Each number is 200 + 20 x the weight over the matrix's rms, rounded and kept within 0 to 999. Layers, rows and columns count from 0.

# layer 2 MLP down (transposed), 384x96, rms 0.306, rows 155-171, columns 0-95
247,155,166,198,186,210,218,177,204,178,151,184,200,208,185,195,174,194,191,233,199,219,171,189,237,236,214,182,199,189,208,191,157,203,215,196,201,189,209,180,172,204,214,235,180,202,207,239,188,199,194,196,180,167,191,189,192,241,190,219,211,194,191,171,188,204,223,229,200,169,188,222,213,171,192,200,208,224,185,220,175,157,219,195,206,221,159,226,219,224,160,218,200,209,214,212
189,215,200,217,232,199,219,206,232,220,225,189,225,194,182,195,205,207,172,223,202,211,208,213,193,216,217,215,189,247,181,205,239,215,211,225,223,172,147,160,212,209,200,193,218,194,192,190,198,197,169,187,216,186,184,188,189,217,198,198,230,187,200,194,192,208,203,180,192,211,215,214,165,202,196,175,215,193,216,205,196,214,194,194,189,190,215,213,195,238,191,213,206,214,207,208
168,184,197,187,191,217,179,192,181,171,262,206,168,188,224,164,181,202,224,176,167,202,202,232,177,234,219,203,226,248,201,238,210,216,188,194,226,243,215,213,224,178,228,174,217,195,164,167,199,235,164,210,186,183,204,191,172,210,230,172,215,233,218,188,178,199,225,277,206,213,177,204,204,184,192,235,208,237,206,207,205,217,209,189,226,205,175,188,209,200,216,208,187,220,205,203
222,198,196,213,213,202,194,193,174,236,227,198,191,163,203,188,200,196,177,209,193,234,211,181,219,167,223,208,215,211,229,201,221,219,182,217,207,179,203,187,222,189,214,211,228,193,203,204,202,162,173,208,191,216,197,181,171,206,207,194,212,210,162,208,207,197,213,216,171,203,176,194,186,191,210,192,215,217,214,214,205,194,216,212,196,178,201,191,234,184,210,200,200,184,222,168
215,205,236,229,210,229,183,199,216,179,195,191,174,178,214,178,198,201,204,216,220,190,195,206,211,166,213,196,248,206,217,192,171,179,224,249,208,195,195,185,170,188,214,201,199,248,177,160,227,193,144,202,198,214,185,157,177,239,203,200,168,207,181,197,165,202,232,217,252,244,155,199,212,185,201,205,192,177,182,186,184,201,220,179,204,202,225,183,205,188,216,198,226,235,210,214
193,223,198,208,192,187,191,195,212,183,212,183,209,203,180,189,192,186,203,219,188,215,216,192,199,194,227,179,181,157,181,192,180,203,196,232,202,215,164,219,202,207,202,191,223,186,203,168,197,186,202,236,172,175,189,217,189,209,212,201,194,172,210,197,180,189,219,210,200,194,201,194,220,194,208,220,201,207,182,216,222,236,193,201,232,192,197,209,185,220,207,190,193,177,200,196
177,217,167,207,195,174,216,226,176,255,173,199,256,234,191,187,186,218,165,209,184,191,209,215,209,197,216,164,222,241,204,202,207,192,202,196,179,203,222,183,209,179,214,214,227,206,221,193,214,183,161,185,190,186,194,223,185,227,207,174,157,230,201,240,200,188,198,213,164,189,164,194,207,187,195,225,235,220,240,207,195,192,212,193,164,212,185,243,202,212,202,191,213,188,185,220
212,199,212,175,193,239,266,199,185,176,203,194,187,227,218,174,186,226,222,204,227,212,242,212,198,190,232,209,195,176,226,235,157,229,198,211,193,207,184,175,183,179,203,182,201,233,191,221,240,209,210,195,233,233,201,177,177,215,193,221,179,229,238,155,209,182,226,203,187,199,157,187,220,194,223,208,197,198,193,217,183,174,169,202,191,245,225,201,156,225,231,187,175,212,205,207
207,217,175,191,206,178,216,194,226,252,240,189,230,214,231,228,207,235,212,172,191,209,216,196,190,210,214,203,154,190,204,216,201,205,207,203,192,215,219,191,199,214,234,222,185,167,178,206,182,206,208,214,228,206,158,225,194,177,185,208,237,182,190,213,191,221,171,182,180,205,184,212,191,219,203,165,199,239,172,207,162,171,199,157,213,215,190,157,232,201,194,219,193,208,218,221
203,175,223,212,202,202,201,188,204,192,199,197,193,204,214,207,172,202,194,213,220,195,195,236,223,235,247,183,211,220,175,204,218,214,199,224,203,202,174,196,205,217,223,180,230,184,170,196,202,204,200,186,165,203,165,174,231,217,166,228,222,202,183,180,226,183,194,206,217,212,187,178,213,203,186,196,203,197,171,180,188,222,214,199,191,207,181,219,215,192,215,202,198,196,208,190
201,224,205,210,234,209,176,221,188,200,210,175,242,211,228,180,217,184,186,180,191,207,181,182,226,171,216,194,199,223,202,234,196,201,207,192,200,211,223,210,165,186,187,203,221,216,228,197,182,219,222,202,209,195,175,185,194,167,212,221,177,171,182,197,195,184,188,173,221,222,226,203,197,183,187,226,224,186,194,197,209,212,200,194,195,222,210,199,176,179,202,213,201,190,204,213
180,171,191,209,171,197,179,216,224,225,183,207,231,217,234,214,223,147,177,163,192,197,170,221,179,197,233,189,198,205,203,173,229,203,202,204,201,199,221,218,179,207,185,213,201,173,205,212,213,227,209,222,185,226,170,204,205,212,186,207,198,192,192,212,182,177,189,200,207,218,190,206,212,211,174,193,215,175,243,183,207,212,233,203,197,143,168,191,202,190,244,191,218,207,175,199
229,195,189,188,198,186,183,167,214,186,211,191,203,222,187,191,173,184,187,185,182,191,208,176,181,197,178,202,207,167,194,205,211,212,180,200,155,223,199,207,195,181,224,195,205,192,206,169,202,213,179,199,203,228,198,223,219,182,192,202,181,199,197,187,185,223,203,187,209,220,227,171,178,198,197,197,196,210,199,189,184,212,208,224,208,221,178,218,204,175,196,205,190,214,208,198
202,206,221,206,215,183,221,207,220,184,173,244,175,227,217,161,207,191,211,175,184,220,208,195,223,193,197,203,218,203,160,199,218,192,188,191,196,209,178,226,167,218,200,191,213,200,207,182,170,193,174,197,201,225,193,201,206,228,204,185,198,206,227,193,218,207,187,195,187,208,194,205,201,214,205,209,198,177,198,211,193,153,214,188,202,215,217,177,200,215,205,223,198,155,176,188
201,180,205,178,205,201,154,192,199,238,185,186,167,173,199,172,195,209,200,229,194,181,197,199,207,172,183,221,199,165,227,204,183,221,179,203,192,201,188,219,204,200,236,206,212,208,200,192,188,170,171,187,211,218,209,167,206,173,200,186,208,200,210,190,214,185,210,216,207,218,186,193,191,204,175,219,214,162,174,211,204,210,189,223,197,216,199,193,180,205,225,220,205,189,178,219
217,199,209,206,190,208,189,195,196,252,185,211,193,197,201,215,208,215,199,151,201,203,211,190,191,203,192,222,215,189,199,173,210,162,208,228,153,238,230,214,210,236,187,198,204,144,199,197,196,214,221,220,193,177,148,158,168,233,197,165,225,190,207,209,253,192,196,200,174,198,167,165,210,218,154,189,165,209,198,240,169,194,236,177,203,169,190,229,223,197,205,209,176,216,154,201
247,248,176,201,169,196,160,184,213,256,198,201,198,227,166,201,205,214,192,217,203,228,217,155,205,204,224,189,197,198,179,230,177,208,236,215,230,214,183,221,235,214,229,217,158,200,211,239,145,193,169,247,224,210,201,199,187,206,196,213,161,197,184,207,160,211,175,235,203,216,179,205,235,199,192,147,196,187,223,205,219,183,158,154,233,168,163,194,253,202,240,193,195,212,196,145
# layer 2 MLP up, 384x96, rms 0.316, rows 156-172, columns 0-95
196,190,185,184,217,193,205,217,204,200,230,201,221,230,207,210,238,244,210,191,238,177,182,196,218,178,178,220,193,218,216,207,186,173,250,202,173,187,217,194,208,204,222,188,176,179,192,228,165,163,180,181,223,194,211,207,210,210,216,189,151,227,187,210,217,200,198,200,181,195,193,218,214,216,193,188,187,190,180,205,195,192,198,204,214,195,206,173,189,207,180,175,204,201,211,178
181,212,202,215,198,195,231,172,201,182,189,195,168,171,215,192,233,232,136,203,214,190,259,158,226,171,197,168,217,175,191,212,206,202,235,224,199,188,186,145,160,193,211,188,168,203,237,199,203,212,184,231,202,211,171,216,195,216,182,190,173,171,222,214,183,206,227,191,191,184,257,205,217,221,162,205,186,218,162,214,219,248,198,217,197,202,206,218,230,185,201,159,188,226,205,188
209,232,202,202,196,214,216,191,204,182,177,209,197,188,179,191,176,202,203,212,170,216,201,172,177,203,200,176,160,191,193,189,221,195,187,190,208,196,203,209,206,191,168,180,202,190,236,205,217,205,215,172,203,204,202,205,220,154,196,194,195,199,196,211,167,229,157,228,190,204,175,187,186,231,204,193,213,218,198,210,221,216,200,226,159,185,202,227,187,200,229,215,184,187,218,202
219,179,177,219,220,229,198,204,212,217,207,225,213,213,197,209,208,203,137,177,207,184,163,176,180,180,205,214,176,210,227,213,178,224,213,215,215,202,173,202,206,184,187,207,164,159,215,217,181,163,203,180,191,207,236,202,211,229,188,229,207,178,173,209,230,182,188,201,154,203,185,211,220,223,198,195,206,225,209,202,221,162,221,174,184,235,208,228,162,195,239,252,186,183,158,212
191,193,185,220,211,236,211,199,191,161,198,213,217,181,186,200,215,188,205,205,207,207,211,199,210,212,229,207,192,199,167,181,185,202,213,191,201,204,189,211,243,204,189,225,195,166,214,164,206,191,210,195,190,177,206,192,216,257,208,221,221,174,205,186,205,192,206,224,219,197,201,204,192,215,210,196,212,195,216,221,187,203,214,200,222,183,207,204,190,227,186,173,211,185,199,173
206,206,194,206,220,174,217,181,196,216,191,195,184,201,179,166,229,242,179,197,182,230,190,204,198,210,175,241,209,237,140,224,219,251,240,189,180,234,222,181,224,205,195,191,194,195,189,224,211,196,216,173,172,200,231,192,201,228,214,217,216,199,220,204,222,228,183,212,205,209,196,205,231,203,194,219,194,235,198,206,231,184,197,203,196,222,213,186,230,175,190,192,181,241,207,212
205,176,197,234,230,215,190,219,199,189,168,212,213,232,189,214,167,221,188,188,195,164,193,210,219,237,175,217,199,220,189,200,188,208,240,240,205,214,173,208,209,196,221,188,216,194,224,195,192,196,196,169,203,155,204,176,190,201,187,198,180,223,221,186,230,210,218,209,190,164,241,194,200,193,191,223,223,214,168,235,244,193,243,198,193,214,214,160,194,195,181,198,177,167,197,192
188,208,171,191,219,183,196,179,189,197,204,169,153,168,227,191,220,199,158,166,204,190,194,207,187,195,231,172,219,227,214,178,168,192,202,209,198,174,181,211,206,216,181,235,198,205,193,188,190,184,204,175,202,191,211,196,219,174,178,224,216,215,247,194,214,221,210,181,191,213,198,234,180,213,205,206,246,184,165,188,186,178,211,182,166,215,216,214,203,203,222,179,199,182,225,206
165,189,176,179,198,198,193,164,180,182,196,200,186,186,232,184,198,204,215,204,182,208,210,190,206,231,211,196,214,233,195,222,199,218,193,209,232,212,219,180,215,197,203,194,210,215,230,202,215,231,168,173,196,203,225,246,187,177,218,160,212,205,208,224,175,181,205,235,208,179,191,161,174,222,232,205,223,184,190,194,202,216,206,178,185,177,191,196,203,211,176,207,211,199,212,224
197,208,188,191,211,212,202,184,231,199,226,183,175,214,239,213,188,194,203,179,212,208,171,219,202,194,196,188,244,195,177,162,200,221,224,193,197,226,195,233,209,185,182,228,207,177,223,189,200,176,177,192,195,197,169,189,198,184,180,168,174,173,200,207,197,174,200,215,204,171,190,205,200,185,204,206,178,195,198,233,223,204,193,197,199,189,192,192,210,204,198,208,207,214,216,230
189,189,162,212,212,217,205,186,210,178,192,215,190,195,239,190,210,202,241,217,210,190,190,170,201,223,180,192,177,208,209,177,189,210,195,170,186,187,219,206,196,222,224,184,174,220,210,182,207,232,202,195,262,226,197,208,199,187,202,187,181,195,237,195,221,178,183,184,197,146,216,192,213,190,203,220,214,178,193,208,205,170,172,216,189,223,220,187,190,216,209,198,216,157,204,175
225,196,187,211,198,211,185,181,217,221,223,205,207,199,190,191,174,208,189,179,163,198,231,228,201,191,178,193,190,197,183,212,220,214,176,205,196,211,184,206,235,195,225,182,189,205,229,185,181,175,209,215,192,227,198,214,212,220,209,200,157,215,185,195,205,192,193,226,233,223,203,192,192,190,198,204,210,192,214,192,190,206,170,223,200,202,216,177,213,199,209,222,183,193,198,203
159,185,190,232,233,170,199,215,197,196,198,188,213,195,229,206,199,201,178,207,200,214,198,214,239,200,200,199,214,231,193,198,184,188,193,202,238,191,225,190,205,182,178,181,150,223,224,181,203,219,184,208,174,222,204,218,187,199,199,183,196,205,181,218,195,195,194,174,145,167,219,203,207,195,219,196,207,197,181,172,180,203,186,209,167,185,201,221,204,198,225,165,203,222,234,184
224,175,201,155,169,225,190,197,197,201,183,195,210,209,203,188,183,224,232,201,227,203,223,207,195,230,219,187,210,197,184,198,198,195,221,186,185,208,173,235,195,198,187,179,191,195,219,211,206,214,204,193,208,159,206,228,218,213,154,239,226,205,222,230,201,193,199,201,207,197,208,208,165,196,240,197,180,240,196,213,186,163,248,162,198,226,198,190,179,174,188,186,197,181,188,183
164,187,186,192,184,210,174,237,212,226,178,159,216,198,198,199,209,191,184,219,192,177,218,214,154,257,201,199,200,214,239,156,205,204,200,221,224,185,191,210,197,211,181,204,206,205,217,202,178,247,222,207,214,250,212,230,165,208,217,220,152,197,212,192,189,197,177,207,187,169,197,203,171,206,208,153,180,189,192,212,149,224,225,223,181,219,166,195,203,173,212,208,239,216,198,214
168,165,173,208,217,213,207,229,203,154,199,210,192,200,209,189,216,178,201,179,192,199,180,233,208,193,224,195,202,191,199,187,211,180,171,190,186,200,205,202,189,188,164,194,219,184,219,211,228,203,211,188,191,216,210,184,188,178,199,181,230,208,231,197,239,203,229,174,217,193,219,217,162,228,199,222,194,209,190,193,200,194,208,221,231,184,244,197,155,187,197,214,212,192,208,227
178,160,177,233,208,188,202,218,192,190,249,205,196,228,199,230,194,232,183,191,166,182,220,180,209,181,216,172,189,238,209,173,197,203,228,212,222,215,219,192,201,197,194,173,218,176,172,201,191,207,218,202,212,226,198,227,208,226,177,197,235,202,210,213,222,201,169,182,168,223,224,198,212,184,189,202,215,192,187,184,199,226,169,219,182,191,218,197,190,183,226,213,170,200,190,195